config.toml
num_hidden_layers = 8
hidden_size = 128
num_attention_heads = 8
num_key_value_heads = 1
head_dim = 32
intermediate_size = 1024
vocab_size = 2892
hidden_act = "tanh_gelu"
norm = "rmsnorm"
norm_place = "pre"
norm_eps = 1e-05
positions = "rope"
rope_theta = 10000.0
rope_fraction = 0.5
qk_norm = false
attn_scale = 0.177
bias = "none"
tie_word_embeddings = false
parallel_block = false
init = "trunc"
init_std_qkv = 0.0743
init_std_o = 0.0
init_std_up = 0.0743
init_std_down = 0.0
optimizer = "soap_variant"
learning_rate = 0.00711
beta1 = 0.95
beta2 = 0.99
weight_decay = 0.083
lr_head = 0.00855
max_grad_norm = 1.0
warmup_steps = 200
schedule = "wsd"
decay_fraction = 0.846
decay_shape = "linear"
final_lr_fraction = 0.0
batch_tokens = 32768
max_seq_len = 256
doc_mask = true
train_tokens = 156000000
max_steps = 4761
dataset = "wikipedia_en"
Each number is 128 + 32 x the weight over the matrix's rms, rounded and kept within 0 to 255. Layers, rows and columns count from 0.

# layer 5 MLP down (transposed), 1024x128, rms 0.243, rows 527-553, columns 0-127
[[133 104 100  96 129 110 113 123 137 139 131  89 160 154 162 101 184 127 112 129 119 132 158 141 136  78  93 198  99 156 105 174 143 114 116 216  99 148 162  57 104 143 114 145 101 130 124 141 128 129  85 166 112 134 168  79 144 166  85 137 164  75 113 146 104 136 161  74  85 151 141 109 126 149 190 161 124 104  79 137 120 139 120 171 136 115 137 147 178 122 166 164 181 101 137  75 104 124 138 184 112  98 111 157 121 117 148 123 123 138 106  57 135 180 138 115 154 132 112 120 127  94 152 128  45  98 162 179]
 [185 138 163 106 131 146 103 166 103 127  99 109  91  84 120 117 102 144  87 138 165 160 140 132 102 167 200 143 108 172 145 106 104 122  63 155 168 132 120 145 109 126 135 116 123 189 199 155 119 144 116  74 141 139 148 142 101 110 105 113 170 130 139 180 162 168 141 150 134 155 148  91 170 190  77 123 139 163 134 134 143 157 129 131 129 112 121 105  91 131 103 121 174 135 126  76  52 110 151 154 189 158 137 133 102 116  86 153  69 198  89 101 135 106 100 109 165 136 122  92 125 145 159 189 149 109 140 124]
 [128 115 148 110 133  83 199 104 135 146 167 168 180 152  72 146 136  98 105 170  79 112 100 120 151  88 168 104 165 101  75 114 180 151 136 129 106  99 132 208 188 120 100 116  98 176 102 118 125 158 150 139 120 152 131 183 169  69 105 120  88 143  87 123  89 112 205 102 119  93 111  76  67  93 139 150 206 123 155  87 148 115 145 114 133 157 160 109 151 180  47  63 151 152 169 152 133 148 167  98  88 108 102 160 143  73 136 111 122 115 135 157 173 115 137  68 165 127  94 133 110 116 146 150 124 184 158 148]
 [ 84 158 111 141 196 111 160 157 129 141 117 138 122 117 110  87 148  96 149 166 189  80 155 109 106 185 188 122 137 187 163 175 132  85  78 126 149  75 173 235  80 156 152  95 133 158  89 164  58 225 117 119  86  89 133  67 104 158  64 139 106 116 164 118 215  63 137 149  88  80 138 135 107  83 129 126 120 122 110 141 135 117 121 162 172 155 109 182 108  85  86 177  94 151 121 162 128 200 187 123 125 129 108 123 118 189 138 220  99 151 114 166  47  97  80  92 143 114 117 177 140 132 148 103  77 190 179 149]
 [ 87 149 122  81 228 151 176 120  83 137  98 135 156 198 154 143 121 107  81  85 135  93 126  86 125 117 164 108 162 113 154 118 158 129 130  74 131 173 160 117 134 178 121 112 114 157 169 119 183 113 176 103 112 158 100 117 164 142 128 150 141 141 134 103  66 133 160  94 167 142 112 146 113 160 139 119 105 128 122 116 119 137 135  85 169 136 143 130  92 131  94 164  66  84 146 122 142  80 158  68 171 170  67 110 135 111 111 117  80 176 185  93  76 101  40 118 132 148 127 137 127  85 145 176 121 127 142  94]
 [115 146 142 110  85 140 195 110 125 143 159 111 125 144 112  84 112 114 129  96 152  94 107 141 109  98 100 112 156  80 116 171 149 150 135 136 126 131 110  74 117 163 105 121 119  87 140 123 109 162 124 145  99 117 121 133 127 128 111 121 110  91 153  77  90 146 156 126 157  78 131 150 169  91 168 119  49 109 136 150  81 165 173 132 114 117 120 156  92 122 148 141  98 143 130 108 163 151 113 163 163 191 113 107 112 156 139 154 105 154 167 122 195 138 157 115 129 136  96 140 145 152  89 120 108 148 130  90]
 [121 133 194 154 174 127 133  86 198  89 156 120 118 164  97 156 144 169 111  73 110 123  77 139 136 141 152 115 156 133 112  69  84 162 159 144 142 124 106 136  81 125 100 141  81 154 144 126 120  93 134 175 162 160 143 167  81 190 121 147 155 115 113 111 113 113 206  97 104 111 175 103 116 109  89  32  95 145  75 148 140 136  68  83 173 160  84  94 107 109 127 108  59 123 117 161 108 147 156 165 131  91 149 106  58 114 153 133 131 105 130 119 175 114  87 102 142 155 125 118 108 108 126 120 110 129  82 114]
 [182 135 106 125 203 128 158 144 142  68 116 118 111 104 143  83 125 114 123 174 201 127 114 184  77  90 150 140 127  96 216 142 166 140 164 138 177 182 119 125 183 118 112 106 161  98  88 132 163  75 132 104 151 137 128 130 183 144  80 120 142 144 140  99 128 148 107 134 101 143 130  98 126  68 143 150 130 133 135 113 168  95 214 142 152 100  66  67 120 112 109 128 146 163 111 191 120 137 125 107 133  74 130 138 125  92 178 128 151 140 148  82 141  64 149 104 128 153 174 138 134 102 142 118  53 150 153 136]
 [105  82 159 138  96 135 127  87  66 107 120  81 155 108 114 127  99 111 125 123 222 142  69  76 158 112 110 162 135  92 131 107 119 186 149 153 146 100  92 131 143 104  56 130 117 130 153 151 137 182  41 144 152  86 144 115 103  94 115 167  75 123 137 114 165 130 126 124 152 112 103 123  86 120 168 123 130  98 108 131  33 133  76 103  96  33 130 109 116 146 173 182 124 139  66 161  98 132 132 122 151 151 117  64 157 127  84 111 132 153 129  79 135  84 130  72 157 139 171 139 116 115 102 137 124 165 103  88]
 [153  91 138 141 109 104  69  90 187 149 103 110 151 163 176  77 130 117 136 142 184  83 162 120 155 218 108  74 102  73 154 174  73 206  91 108 137 109 177 111 175 172  96 149 120 106 151 158 192  93 126 168 130 158 138 180  95 153 147  89  85 204  90 122 136 164 127 127 135 198 158 154 206 161 100 137 105  99 183 143 121 125 173  96  92 142 113 133  99  49 115  66  87 150 155 150  36  82  70 126  89 158 175 105 158 143 151 131 131 115 150 102 154  78 118 112  53 157 113 148  86  87 151  55 115  83 120 184]
 [106 113 140 123 113 112  85  96 120  83  73 141 163 200  92 177 146 116  77 163 157 127 126 133 122 130 133 108 138 158 159  34 134  88 114 149 111 145  60 116 128 180 115  90  38  66 107 100 114 138 105 167 145  96 117  84  80 166 121  86 118 175 106 134 116 142  98 165 120 101 104 152 106 139 127 105  80 138 199 165  96 209 184 181 108 130 118 139 116 144 105 140 126 105 141 156 165 135 150 166 233 107  96 155 141 111 105 153 139 117 107 144 173 136  93 118 145  63 116 190 222 140 121  57 204 133 129 186]
 [132 128 112 115 130 140 151 158 121 169  86 151 102 103  99 134 150 170  79 142 177 115 117 100 188 140 124  99 170 124  87 125 164 117 164 113 150 157 137 135 169 102 111 123 172 100  16 134  95 165 118 153 128 137  46 103  94 198  90  97 119 103 155  62 130 110 169  92 121  63 102 153 107 137 116 152  88 141 137 127 110 134 143 102 160 200 141  99 170 151  95 130 119  83 142 163 145 178 121 109 131 159 172 103 131 120 140 152  89 128 102 122 190  98 183 137 103 129 146 143 116 193 116 163 118 118 167 132]
 [148 114 182 101  75 165 184 127 144 139 103 154  86 185 175  90 175 155 109 117 182 105 142 133  44 125 109 151 127 122 138 154 185 150  73  89 129  66 127 170 143 120 149  78 155  66 133 122 151 156 144 102 149  98 149 108 124 149  66  99 161  66 147 108 143 103 130 127 134 116 118 182 138  54 108  52 176 109 102  98 107 152 135 111 151 117 121 106  76  86 124 145 134 160 104 112  99  95 131 184 113 167 186 115 156 102 138 123 113 130 149 110  59 108 169  77 127 117 157 149 119 148 121 116 135  94 184  86]
 [109 116 162 142 101 152  82 109 108 117 157 129  99  27 157 129 131 151 135 124 140 128  90  84  61 102 128 141 139 141 147 121 130  83 152 186 124 123 120 176 136 140 154 147 127 121  81 154 104  89 138 138 116 163 122 104 125 141 129 102 129 126 120 101 118 126  62 121 113 166 122 113 106 144 183 109 108 124 179 163 144 133 110 113 154 120 102 107 136 108 121 114 134 117 117 147 104 135 125 136  87 136 161 162 131 129 132  80 181 122 115  76 152  89  85  93 131 104 160 107 146 141 137 165 157 143  85  23]
 [159 150 104  50 112 126 142 111 135 109 144 107 151 115 117  72  96  83  92 126 147 131 140 184 154 159  94 154 132 128 145 130 105 114 138 128 128 136 157 109 141 156  75 160 157 144  95 124 134 169 125 135 161 120 136 127 105  94 139 139 146 130 126 133 150 138 126 139 113 142 159 134 141 187 169 165 149 162 110 156  74 171 163 143 131  89  90  77 137  75 144 147 108 139 103  79 135 146 169 138 137 118  49  95  89  88 132 143 134 151  35 113 135 168 112 136 115 157 120 147 174 192 178 166 128 163 115 171]
 [104 127 106 102 103 145 133  92 111 136 138 159  90 127 127 181 124 158  88  85 156 137 124 111  83 127 163 102 106 132  97  97  45 130 131  90 133 133 127 164 137 125 163  86 126 126 130 114 102 115 125 123 115 118 143 144 136 154 218 121  87 137 191  92 111 125 137 128 130  75 102  45 105 124 106 119 135 137 119 115 129 134 153 137 125 195 129 216 125 111 129 145 142 175 147 113 144 118 139 172 153  98 135 109 107 126 133  80 133  95 107 102 174 152 158 145 175 141 140 157 136 118 155 177 151 126 124  95]
 [144 133 114 157 169 141 112 197 165  67 164  80  82 141 122 158 139 130 137  95 154 115 162 158 165 156 114 117 157 173 108 112  98 134  80 124  92 163  73  99 111 179 117 177  97 157 163 175 145  77 150 134 119  76 106  98 134 136 140 118 112 148 156 135 130 126 125 169 115  88 104 139  84 122 161 123 131 134 128  82 138  70 133  39 121  98 117 145  74 139 130  81 134  93 118 146 140 162 126 127 143 113 155 167 161 110 173 182 188 154 105 101 115  74 180 100 129 185 108 165  84 149 105 113 111 154 176 134]
 [160 101 153 108 117 178  86 155 136  67 133 155  79 132 170 144 146 113 116 120 142 109 195 145 121  84 143 199 172 137 155 101 111 103 117 145 106 151 164  93  92 148 126 101 188 152  52  94 136 123 102 142 173 128 172 123 160 152 124 158 158 167 148  92 163  89  69 191 120 118 118 139 121 109  80 105 114 175 123 180  77 100 152 161 158 116 124  99  83 159 159 119 156 126 140  99 130 135 116  88 103 155 124  51 121 123 140 112 133  96 166 161 198 136 158 141 164 169 114 109 148 136 145 186 106 123 116 168]
 [144 165 166 116 133 114  81 128 150  92 121 162 142 117 154 148 109 150 148 121 129 130 178 121 183 145 125 105 124 135 109 162  90  92 137 183 140  95 124 163 129 159 128 115 200 161 126 142 101 116 109 101  90 112 124 127 158 133 160  71 147 137 105 117 127 162 132 141 171 151 122 133 107 151 131 160  84  93  87 206  95 126 135 135  57  67 152 192 128 141 147 128 153 177 129 131 158 108 177 120 152 126 141 197 200 132 128  85 111 172 127 149 117  60  94 188 100 169 146 162 138 157 139 148  80 121 159 132]
 [165 141 112 102 135 110 123 160 118 108 113 108 108 133  76 130 132 132 182 126  87 165 146 155  65 178 129 134 115 106  67 113 142 109 194 110 147 172 197 109  80 101 163  98 147 141 138  67  90 172 124 125 122 124  80  94 112  91 162  91 147 161 110  80 130  73 160 134 115 129  98  71 116 213 115 144 163 141 169 141 144 121 123 156 115 220 109 138 122 159 209 106 118 137 120 140 141 116  95 147 146 113 141 142 107 162 153 153 166 156  92 155 167 142 124 149 142 148 154 166 175 103  99 139 125 133 131  89]
 [145 133 105  82 179  75 180 111 171 176 126 118 112 135 119  88 129  66 139 111 135 151 109 124 178 132 124 153 120 144 166 141 136 149  96 117  84 113 153 142  97 140 132 140 173  87 123 124 141 144 194  78 153 116 127  93 121 104 165 147 101 158 100 116 146 128 133  92  91 127 143  82 110 146 167 110 152 164  99 200 123  97 114 164 146 125 195 139 147 162 157 213 185 101 163 110 126 126 167 155 163 158 167 166 168 167  77 106  87 164 146 165 124  84 100 108 119 177 156 127 155 157 128 117 128  61 158 176]
 [166 109 138  89 120 108 139 161 105  95 102 173  94 107 126 141 112 172 103 175 108 122 139 119 147 114  99 148 120 100 120  69 109  68 134 118 177 148 115 121  94 106 140 163 126  97 111 150  95 101 147 116 134 119 119 137 137 139 178 175 170 148  77 110 152  88 196 161 137 128 122  91 143 144 139  58 115 130 138 112 148 126 152 149 166 131 154 148 155 176 152 146 134  98 112 124 195 121 111 164 143 152 159 140 153 145 145  79 125  82  71 154 124 118  95 147 167  79  64  80 112 137 138 153 117 169 127 152]
 [ 45 108 145  61 112 136 106 117 104 119 111 121 156 125  85 153 202 161 171 138 127 185  82  82 121  85 104 126 157 110 118 109 125  92 134 153  91  99 124 139 137 109 135 138 110 141  96 173 117 156 128 134 148 140  96 118 154 101  37  88 182 125 160  76 125 184 102 103 104 102 112  82 140 118 133 105 127 149  88 132 101  73 213 120 101 144 123  83 117 123  85  78 147  81 129 151 138 125 103 152  94 104  91 154 115 124 131 104  62 187 109  74  95 109 120 125 160 112 140 119 133  65 125 130 130 165 149 114]
 [132 179 165  75 147 123 123 186 132 131 151 114 131 125 120 110 128 152 130 123 121 106 153 153 144 151 153 123 101 141 155 150 114 136  99  80 145  74  93 141  75 124 139 138 183 114 112 169 126 153 134  93 150  70 164 145 158 138 161 219  90 145  64 161 140 151 141 154 110  94 136  90 138 153 101 145 158 113 152  89 111 124  88 120 106 145 100 131 138 144 156 110 109 142 111 159 155 115 183 139 161  73 121  94 116 104 103 145 221  96 133 119 106 177 139 105  83 134 150  87 134 149 141 149 132 115 168 146]
 [ 85 128 114  84 105 150 144 128  52 137 132 162  59 182 115 100  77 164 143 101 206 112 112 102 155 125  84  86 134  89 132 149  83 130 153 122 146 186 140 136 146 133 148 111 114  17 135  84 113 148 115 134  86  72 134 123 138  54 103 168 111  96 180 129 137 113 173 140 171 141  90 122 102 181 140 100  98 128 112 142 108  89 123 127 131 130 150 101 147  89  88 155  93 105 146 110 160 100  83 110 177 193 105 126 112 140  64  98 138  88 107 115 137  98 122 127 173 116  84  99 127 140 130 176 117 138 106 165]
 [103 159 142 133 108 135 129 103  91 166  79 114 103 125 150  93 186 175 130 102 152 142  78 107 121 194 163 164 126 203  89 155  92  99 138 144 138 213 135  78 125 132 128 115 176 134 162  96  90 153 117 118 135  92 181 168 120 129 131 203 139 136 135 115 156 163 165 138  95 150 136 119 100 148 133 153  59 155 148 125  87 190  98 167 111  92  88 133 128 139 154 117 103 172 171 148  94 123 145  87 117 153 151 134 149 125  71 159 109 201 137 133  78 105 105 171 110 150  39 106 172 124  82  88  84 175  82 129]
 [136 137  95  92 145 128 157 113 109 167 143 113 139 138 125 102  99 196 112 169 164  95  62 153  76 149 123 152 107 125  97 178 148  41  98 113 122 166 141 139 121 126 137 115 146 194 136 132 142 157 143  94 137 169  97 141 111 164  74 146 119 138 107 149 112  91  89 139 107 114 163 146 167 119 121 102  63  99  62 173 116 114 149 116 156 115 130 157 109 100  93  99  92 161 119 102  96  94 142 183 106  85 132 136 103 104 106 124 126 160  83 135 177 120 185 107 150  94 102 145  82 186  79 111  84 164 150 146]]
# layer 5 MLP up, 1024x128, rms 0.239, rows 528-554, columns 0-127
[[156 167  95  97 146 118 146 188 140 167 166 100 110  96 157 162 137 153 135  94 134  85 194 179  95 129 130 100 157 131 103 167 181 167 132 219  61 104 131 146 136 136 122 142  89 155 114 135 151 136 149 128 125 116  90 157 163 144 137 109  86  77 142 125  86 188  99 148 110 101 154 100 185 154 105 137 105 155 151 133 170 167 124 124 103 143 142 116 169 130 101 127 119 170 105 134 100 140 123 190  68 129 132 131 132 146 157 200  72 113 114 141 135 167 124 114 104  47 139 138 125 171 144 105 114 137 129 113]
 [ 79 129 121 182 125 137 134 125 114 190  91  84 118 123  99 150 152 152 181 118 114 127  88 135 128  94 154 116 132 149  99 184  95 186 103 117 122 113 164 110  81  45 124 114  82 102 121 166 157 159 137  93 136  99 153 128 151 160 102 144 157 143  69 130 136 160 101  86 144  96 175  89 153  85 156 136 138 146 109 123 124 139 173 111 167 113 115  76 110 162 246 192 116 117 148 110 101 171 133 141 156 157 121 181 169 112 149 159  93 126 146 102 114 143 167 150 167 199  77 100 153 203 112  96 156 123 197 134]
 [125 160 122  80 129 168  92 150 154  84 120  97 109 127 193 164 160 107  83 127  87 117  98 124 134  86 152  88 188 134 153 154  83 105 180 148 127 167 123 164 106 103  71 160 110 100 101 131 171 186 118 176 103  86 133 143 104 186 132 105 127  56 160 123  94 169 130 161 214 140  74 140 134 114 111  98 169 134 119  95 133 103 201 142 147  65 125 124 133 112 119 122 133 137  63 155 140 150 131 107 138 142 178  74 117 163 148 139 132 158 161 141  74 141 105 205  95 108  99  83 134  82 173 128 119 113 171 113]
 [201 152 177 140 113 134 140 171 137 122  92 102 148  92 121 141 132 185 138 112  73 139 126 167  63  95  99 122  98  77 145  94 106 127 144  97  77 149 121 112 132 171 122 123 131 174  92 154 168  94  89  63  84 110 136 119 110 136 105 131 163 131 127 119 127 122 183  96 106 102 172 137  75 152 129 102 137 132 159 155 177  14 145  85  95 137 161 116  79 132 183 108  91 178 108 150 166 124  61 135 159 102 115 132 150 142  95 138  99 130 130  92 121 168 116 161 157 147 159 124 125 105 112 140 121 102  71 135]
 [167 162 144 165 112 147 112 154 130  71 136 104 120 125 105 131 158 104  94 109  83 145 125 105 130 134 148 113 146 146 151 168 124 106 108 116 125 105 102  74 209 140 120 143  94 141  51 128 119 106 151 111 139  41  90 140 153 163 106  59 116 162  72 118 156 123 134 105 129 182 138 136  86 170  79 129  85 114 116  96 116  98  82 128 145 121 118 103 167 151 183 103 105 125  54 144 134  89 159  84 152 114 125 110 103 104 124  96 151 114 170 154 130 157 128 104 171 134 133 108 107 147 146 123 161 112 121 153]
 [104 134 126 153 140 134 103 168 111 113 130  95 103 109 187 159  91 141 118 132 162 123 155 107 138  96  85 123 117 168 103  98 114 108 136 143 125 145 114 103 147 117 100 196 151 137 146 171 178 105 147 126 148 148 106 109 176 171 187 126  92 169  63 100 116 178 106 138 143  90 103 134 151 166 113 145 137 139 146 103  57 126 151 124  88 151 112 119 113 125  98  64 122 167 128  95 154 107  67  85  74 154 116 109 131 125 138 120  74 112 112 154 100 135 176 120 125 154 106 130 141 103 161  92 142 148 144 167]
 [105 147 102 130   0 103 154 153 170 151 155 169 106 167 129 134  87 128 119 111 138 169 102  89  92 166 129  98 151 165 145  74  74 115  89 124 130 152 136 140  91 100  99 138 117 161  79 146 123 162 111 137 146 142 165 109 113 130 149  75 102 147 128 139 120  83 132 135 127 126 101 111 129 180 142  99 102 161 142  83 142 129  98 115  97 117 102 109  88  78 155 101 103 184 106  87 128 154 142 110 157 155  68  84 120  88 134 106 111 171  52 175 130  92 172 110  93 108 161 109 111 133 105 115  96 127  85 133]
 [170 150 135 126 105 176 111  68 136 131 127  92 113 132 122 172 126 137 110 116 146 122 119 132 157 129 129 167 138 123  82 142 118 156 148 128 107 133 109 151 203  91 138 159 166 129 189  60  66 127 163  57  96 163 112  80 175 107 131 132  68  99 117 134  71  77 160 135 149 123 127 165 135 126 216 135 138 175 172 107 122 129 153 160 160 197 173 145  91 133 124 134 117 107 162 112 113 154 133 144 176 153 130 148 192 107 136 159  51  95  62 102 107 125 166 162 105 153 116  80 127 161  92  90 122  61 130  83]
 [161 145 111 175 125 232  68 102  98 155 144 146 156  87 129 144 131 139 203 109  70  80 121 168 115 142  86 157 209 200 139 138 149 120 156 156 140 118 142 114 103  89 125 165 143  92 119  86  64 133 164 137 125 117  92  93 141 104 108 116 112 100  83 178 189 104 112 122 127 113  32 115  98 101 130 127 136 127  75 107 158  58 141 162 106 127 115 117  81 158 199 163  99 130 145 112 119 152 165  56  91 150  83 125 157 128 125  45 134 125 189 124 117  91 182 155 130 171  68 103 156 170 135 117 161 150 105 163]
 [162 178 124  74 168 147 126 126 136 165 128 151 110 105 130 105  96 142 178 123 157 106 156  76 156 104 109  82 147 115 105 128 160 104 137 125 135 124  77 124 173 174 126  92 116 150 171  98 113 124  33 126 123 111 130 121 143  91 142 143 102  93  78 125 147 117  79  98  91 103 113  92 121 169  82 169 125  98 135  84  64 128 199 154  95  72 171 111 177 135 112 156 189 184 105 151 151 169 203 174 152 190 136 141 121 163 151  92 110 177  90 154 116 165  71 106 160 131 144 166 115  96 126 151  94 141 154 127]
 [116 115 147 194 109 153 120  78 123  80 164  87 129  99  96 105  64  97 102  97 140 140 161 110  92  93 126 201 153  90 180 104  73 157 149 198  44 144 110 121 114 171 109 127  92 138 163 111 126  69 162 163 164 112 148 156 174  88 144 200 120  98 113 134 108 150 119 142 108  45 160 114 149  93 136 104 103 116 110  77  73  94 121 105 132 109 117 144 113  90 210 135 171 136  74  98 109 125 117 171  89 147 142 169  90 119 131  99 141 137 138  91  95 189 146 159 121 119  69 143 119 128 119 100 109 159 124 186]
 [ 87 130 101  93 129 111  79  95 110 160  78 167 175 106  63 132 160 133 141  88 150  64 181 194 141 123 108  85 141 114  27 111 121  61 144 163 117 165 139 104 127 144 161 130 147 126  80 153  92 145 125  73 163 178 136  77 149 105 189 123 183  85  83 103 132 176 133 117 104 106 106 149  36 120 109 167 197 147 137 137  91 114 133 163  82  93 172  82 129  82 139  96 125 132 141 100 171 121  88 147  61 118 156 162 100 134 105  89 133 163 161 183 169 116 137 200 102  83 121 123 122 147 161 130 151  83 150 129]
 [132 171 135 142 143 175 146  85 113 172 156 159 147 121  71 137 104 137 120 119 140 137 131 181 103 148 107 149 130 122 147 163 167 209 130 129 121 107 143  73 117 194 112 110  94 142 102 130 169 138 124 120 140 128 131 169 103 124  95  87 141 136 108 121 136 160 126 118 120 111 120 124 168  87 183 117 131 111 104 149 109 163 168 129 178 104 107 112 117 130 131  92 126 139 142 133 137 102 151 102 146 105 168 135 121 129 144 146 180 160 122 142 111  56 129 133  99 159 123 105 169  86 170 116 156 106 119 149]
 [ 85 111 126 137 125 128 124 145 104 135  86 107 132 131 149 170  99 115 117 134 138 169  81 126 153 130 111 146 141 186  83 141 164 163 119 179 165 107  89 129 155 119 165 155 111 160 170 211  67 151 118 117  92 156 138  55 145 104 193  96 127  66 143 110  89 109  98 146 115 133 118 168 102 163 148 138 184 118 139 123 119 157 107 117 110 163 158 105 139  74 135 115 182  63 153  84 175 116 130 145 127 180  69 139  87 126  91 115 119 130 137 126 174  97 124 142 160 118 137 139 102 178 174 143 133 129 107 110]
 [ 77 142  89 160 105 139 102 125 112 154 122 127 151 134 109 139 130 113  99 110 137 121 122  69 116  92 168 187 130  97 103 143 159  86 126 137 173 153 182 103  52 184 193 160 111 127  80 153 160 121 131 110 119 192 118 103 165  90 122 160 142 160 111 143  85 136 141 127 189 132 148 102 183 140  96  97 154 121 108 135 137 142 124 132 151 106 146  40 123  94  76 108 168 165 126 140  80 143 183 117 116 172 112  89 150  56 197 122 129 125 106 127 115 191 158 105 121 110 154 136 111 107 128 166 122  88 134 123]
 [177  97 110 175 126 168 128 110 135 116  81 191  76 106 125 157 128  99  93 129 132 181 122 155  76 111 153 152 138 164  98 168  97 166 125  64  58 136 100 164 154 145 174 206 112 114  96 134  94  75 118  78 148 115  87 151 150  34 195 162  83  75 128 131 132 158 137 131 180 125 109 126 101 132  99 125  77 121 132 122 122  96 147 103 113 104 177 144 115 131 136 101 134 115 175 124 103 153 150 176 155 135  94 143 115 160 182 140 136 151 143 120 104 134 163 169 111 117 141 110 135 178 114 172 185 159 101 133]
 [141 125 145 115 130 135 135 123 124 147 102  39 160 110  66 110 177 111 146  91 162 169 133 182 156 113 106 101 195  79  99 151 125 133 116 184 202 130  99  99  93 120 112 173 100 118 201 141 120 101 131  77 122  10 116 118  82 147 123  90  90 112 142 119 185  64  95 106  65 150  67 110  88 114 127 121 105  96 114  65 130 157 129 115  94  92 107 151 189 108  90 147  88 107 108 128  95  89 120 106 169 124 153 186 117 152 115 142 168 116 144 111 112 121 114 115 126  84 137 227 136 132 132 105  92 142 135 124]
 [122 123 118 110 142 111 133 136  81  81  72 117 125 155  93 103 148 135 125 139 140 140  95  94  57 113 150  83 138  95 144  88 166 149  97 159 162 178 156  97 105  93 119 138 176 138 139  82 118 138 135 113 134 115 176  95 159 124  90 166 120 138 110 118 105 100 138 150  92  94 163  84  86 119 152  74 192 123 155 115 137 179 145  90 183 140 111  88 146  86 135  88 137 143 111 101 149 159  46 123 141 116 127 100 132 182 123 157  92 133 168 124 115 165 139 138 150 110 104 135 136  59 122  89 125 107 171 117]
 [114 159 136 107 153 130  76 139 115 108 113 142 134 158 134 158  99 137 140  87 140 109 151  77 145  77 184 113 150  90 124  92 113 171 109  19 143 123 124  62 196 119 149 154 139 147  94 119 158 109 106 127 139 114 130 114 150 172  71 171 160 100  96 189 154  96 166 158 175 184 119  80 105 132 113  95 168 142  83 126 128 119 141 116 135 159 103 106 113 143 113 160 169 159 113 140 131 116 145 172 131 176 107 141  62 146 115  74 126 199 130 130  96 146 134 112 125 108 169  51 159 111  90 109 168 116 131 136]
 [145  97 132 180 140 175 108 150 101 140 101 110 176  99 121 111 159 154 135  82 110 108 111 128  63 169 125 172 136  97  83  95 145 114  88 105 105  95 129 147 164 139 121 181 133 117 119 159  61 197 147 134 162 161 116 137 177 138 144 114 108  93 130 107 166 151 192 156 159 133 132 150 154 115 154  92 124 143  82 157 131 172  99 166 164 123 106 104  83 172 121 145 148  83 150 102 121 116 114  85 127 153 125 183 109 136 162 113 102  59 157 137 120  89 125 128 137 210 158 141 108 145 126 125 137  96 110 107]
 [ 87 168  83  89 112 120 156 107 154 111 192 154 141 122 178 126 160  88 156 103 112  93 185 121 130  62 211 134 120  87 133 137 169 130 143  64 178 111 142 145 119  88 180  99  97 166 194 103 124  86 134 149 177 174  95 116 131 143 134  87 111 133 104 104 107 197 137  73  64 162 106 121  83 116 154 142 180  92 146 134  97 131 165 168 159 144 129  65  95 136 161 184 142 139 120 126 146 124 156 150 149 177 211  93 117 105 130 149 104 121  97 111 120 134 169 121 107 120 144  75 131  97 148 152 112 103 137 161]
 [142  95 114 136 106 127 133 148 132 120 125 186 122 117  87 162 142 137 149 136 165  91 160 108 126 148 108 142 132 112  83 121 151 125 140 139 154  74  83 157 114 149  92 101 125 127 164 126  83 151 137 137 100 154 137 135 138  78 208 189 131 161 149 165  87 133  99 136  81 165  97 141  99  56 111  91  77 111 173 130  62 153 183 120 129 132 130 108 166 152 102  82  49 145 158 114 169 166 137 131 149 151 150 145 128 150 115 126 125 172 107 112  92 207 120 130  99 110 140  98 133 177 110 106  68 119 178 124]
 [147 145 129  97 150 147  89 140  93 182  80 109 119 127  57 144 125 166 153 152 142 105 153 116  85 100  93 111 118  81 109 138 106  94 114 132 184 125 181 123 130  64 136 129 143  98  87  92 124 137 103 100  99 132 157 113 154 128  79 160  87 174 132  77 144 158 118 123 120 113  79 125 136 135 129 115 117 118 135 143 121  67 177  63 162 119 107 107 119 105 160 109 102 152 107 165 165 151  50 104 110 127 105 104 148 123 104  66  92 141 155 130 146 101 207 166 163 121 132 121 147  89 135 119 107 134 133 103]
 [171 178 149 112 148 146  75 107 164  70 102 145 130 102 152  96 165 182  57 150 109 115 164 116 153 151 145 182 100 130 136 186 137 152 166 130 119  76 140 148 108 133  96 134 122 143 139 225  77 175  78 175 110 140 164 165 104 134  91  93 100 100 107  79 123 179 139 168 129  77 151  94 135 139 111 116 190 115  70  79 171  89 108 174 139  93 116 134 161 144 132 152 182 120 102 118 139 140 126 170 119  88 195 144 105 140 153 165 111  68 122 134  71 135 127 176 148 126 140 104 150 133 140  99 125 190  89 112]
 [179 174  92  97 109  97 131 170 139 163 102 155 130 167  83 139 123 185 158 155 141 127 103  59  94  99 162 117 164 159 182 147 116 106 118 126 117 115  77  92 117 119 111  65 184  91  99 148 150 128  93 133 168  94  85 140 124 116 103 111 103 121 119 124  78 176 136  72 145 133 117 113 125 110 100 183 142 116 151 123  83 139 145 126 172 157 132 117 147  61 142 100 118  91 107 122 105 105 152 189 129 144 133 101 135 156  99 131 164 182 127 126 144 134 139  52  63 101 105 115 169 159 108 118 140  90 112 124]
 [157 105 118  85 102 130 112 112  92 119 135 122  98  99 127 166  68 169 127 115 117 113 136 127 115 121 117 166 144 106 166 153 132 129 144 140  80  94  75 102 122 196 131 191 128 131  59 129 148  57 154 155 142 112 112 119 142 136  64 122 147 102  85 122 165 142 126  90 110 148  62 170 118 180  83 142 110 190 144 108 162 114  76 101 161 150 166 129 156 121  84 130 166 114  28 113 110 136  99 110 144 184  95 117  80 117 135  99 149 162 155  58 113 154 110 130 136 103 134  82 140 147 104 120 129 123  93 108]
 [ 66 132  89  87 124 157 133 164  90  78 108 118 155 138 154 111 120 128  79 109 191 127 159 107  91 141 140 195  73 115 127 148 179 167  89 112 127 127 159 146  92 140 121 109 114 199 166 127 131  70 110 184 187 149  99 167 124 167  80  85 128 106 138 139 181 128 154 108 130 121 149 114  89 137  99 137  99 106 153  97 129 107 115 167 176  74 135  89 111 159 189 160  87  46 153 142 185  95 109 135 137 188 192 151 186 138 121  81 120 112 102 158  98 117  43 110  94 162 163  85 189 119 135 121 128 134 109 157]]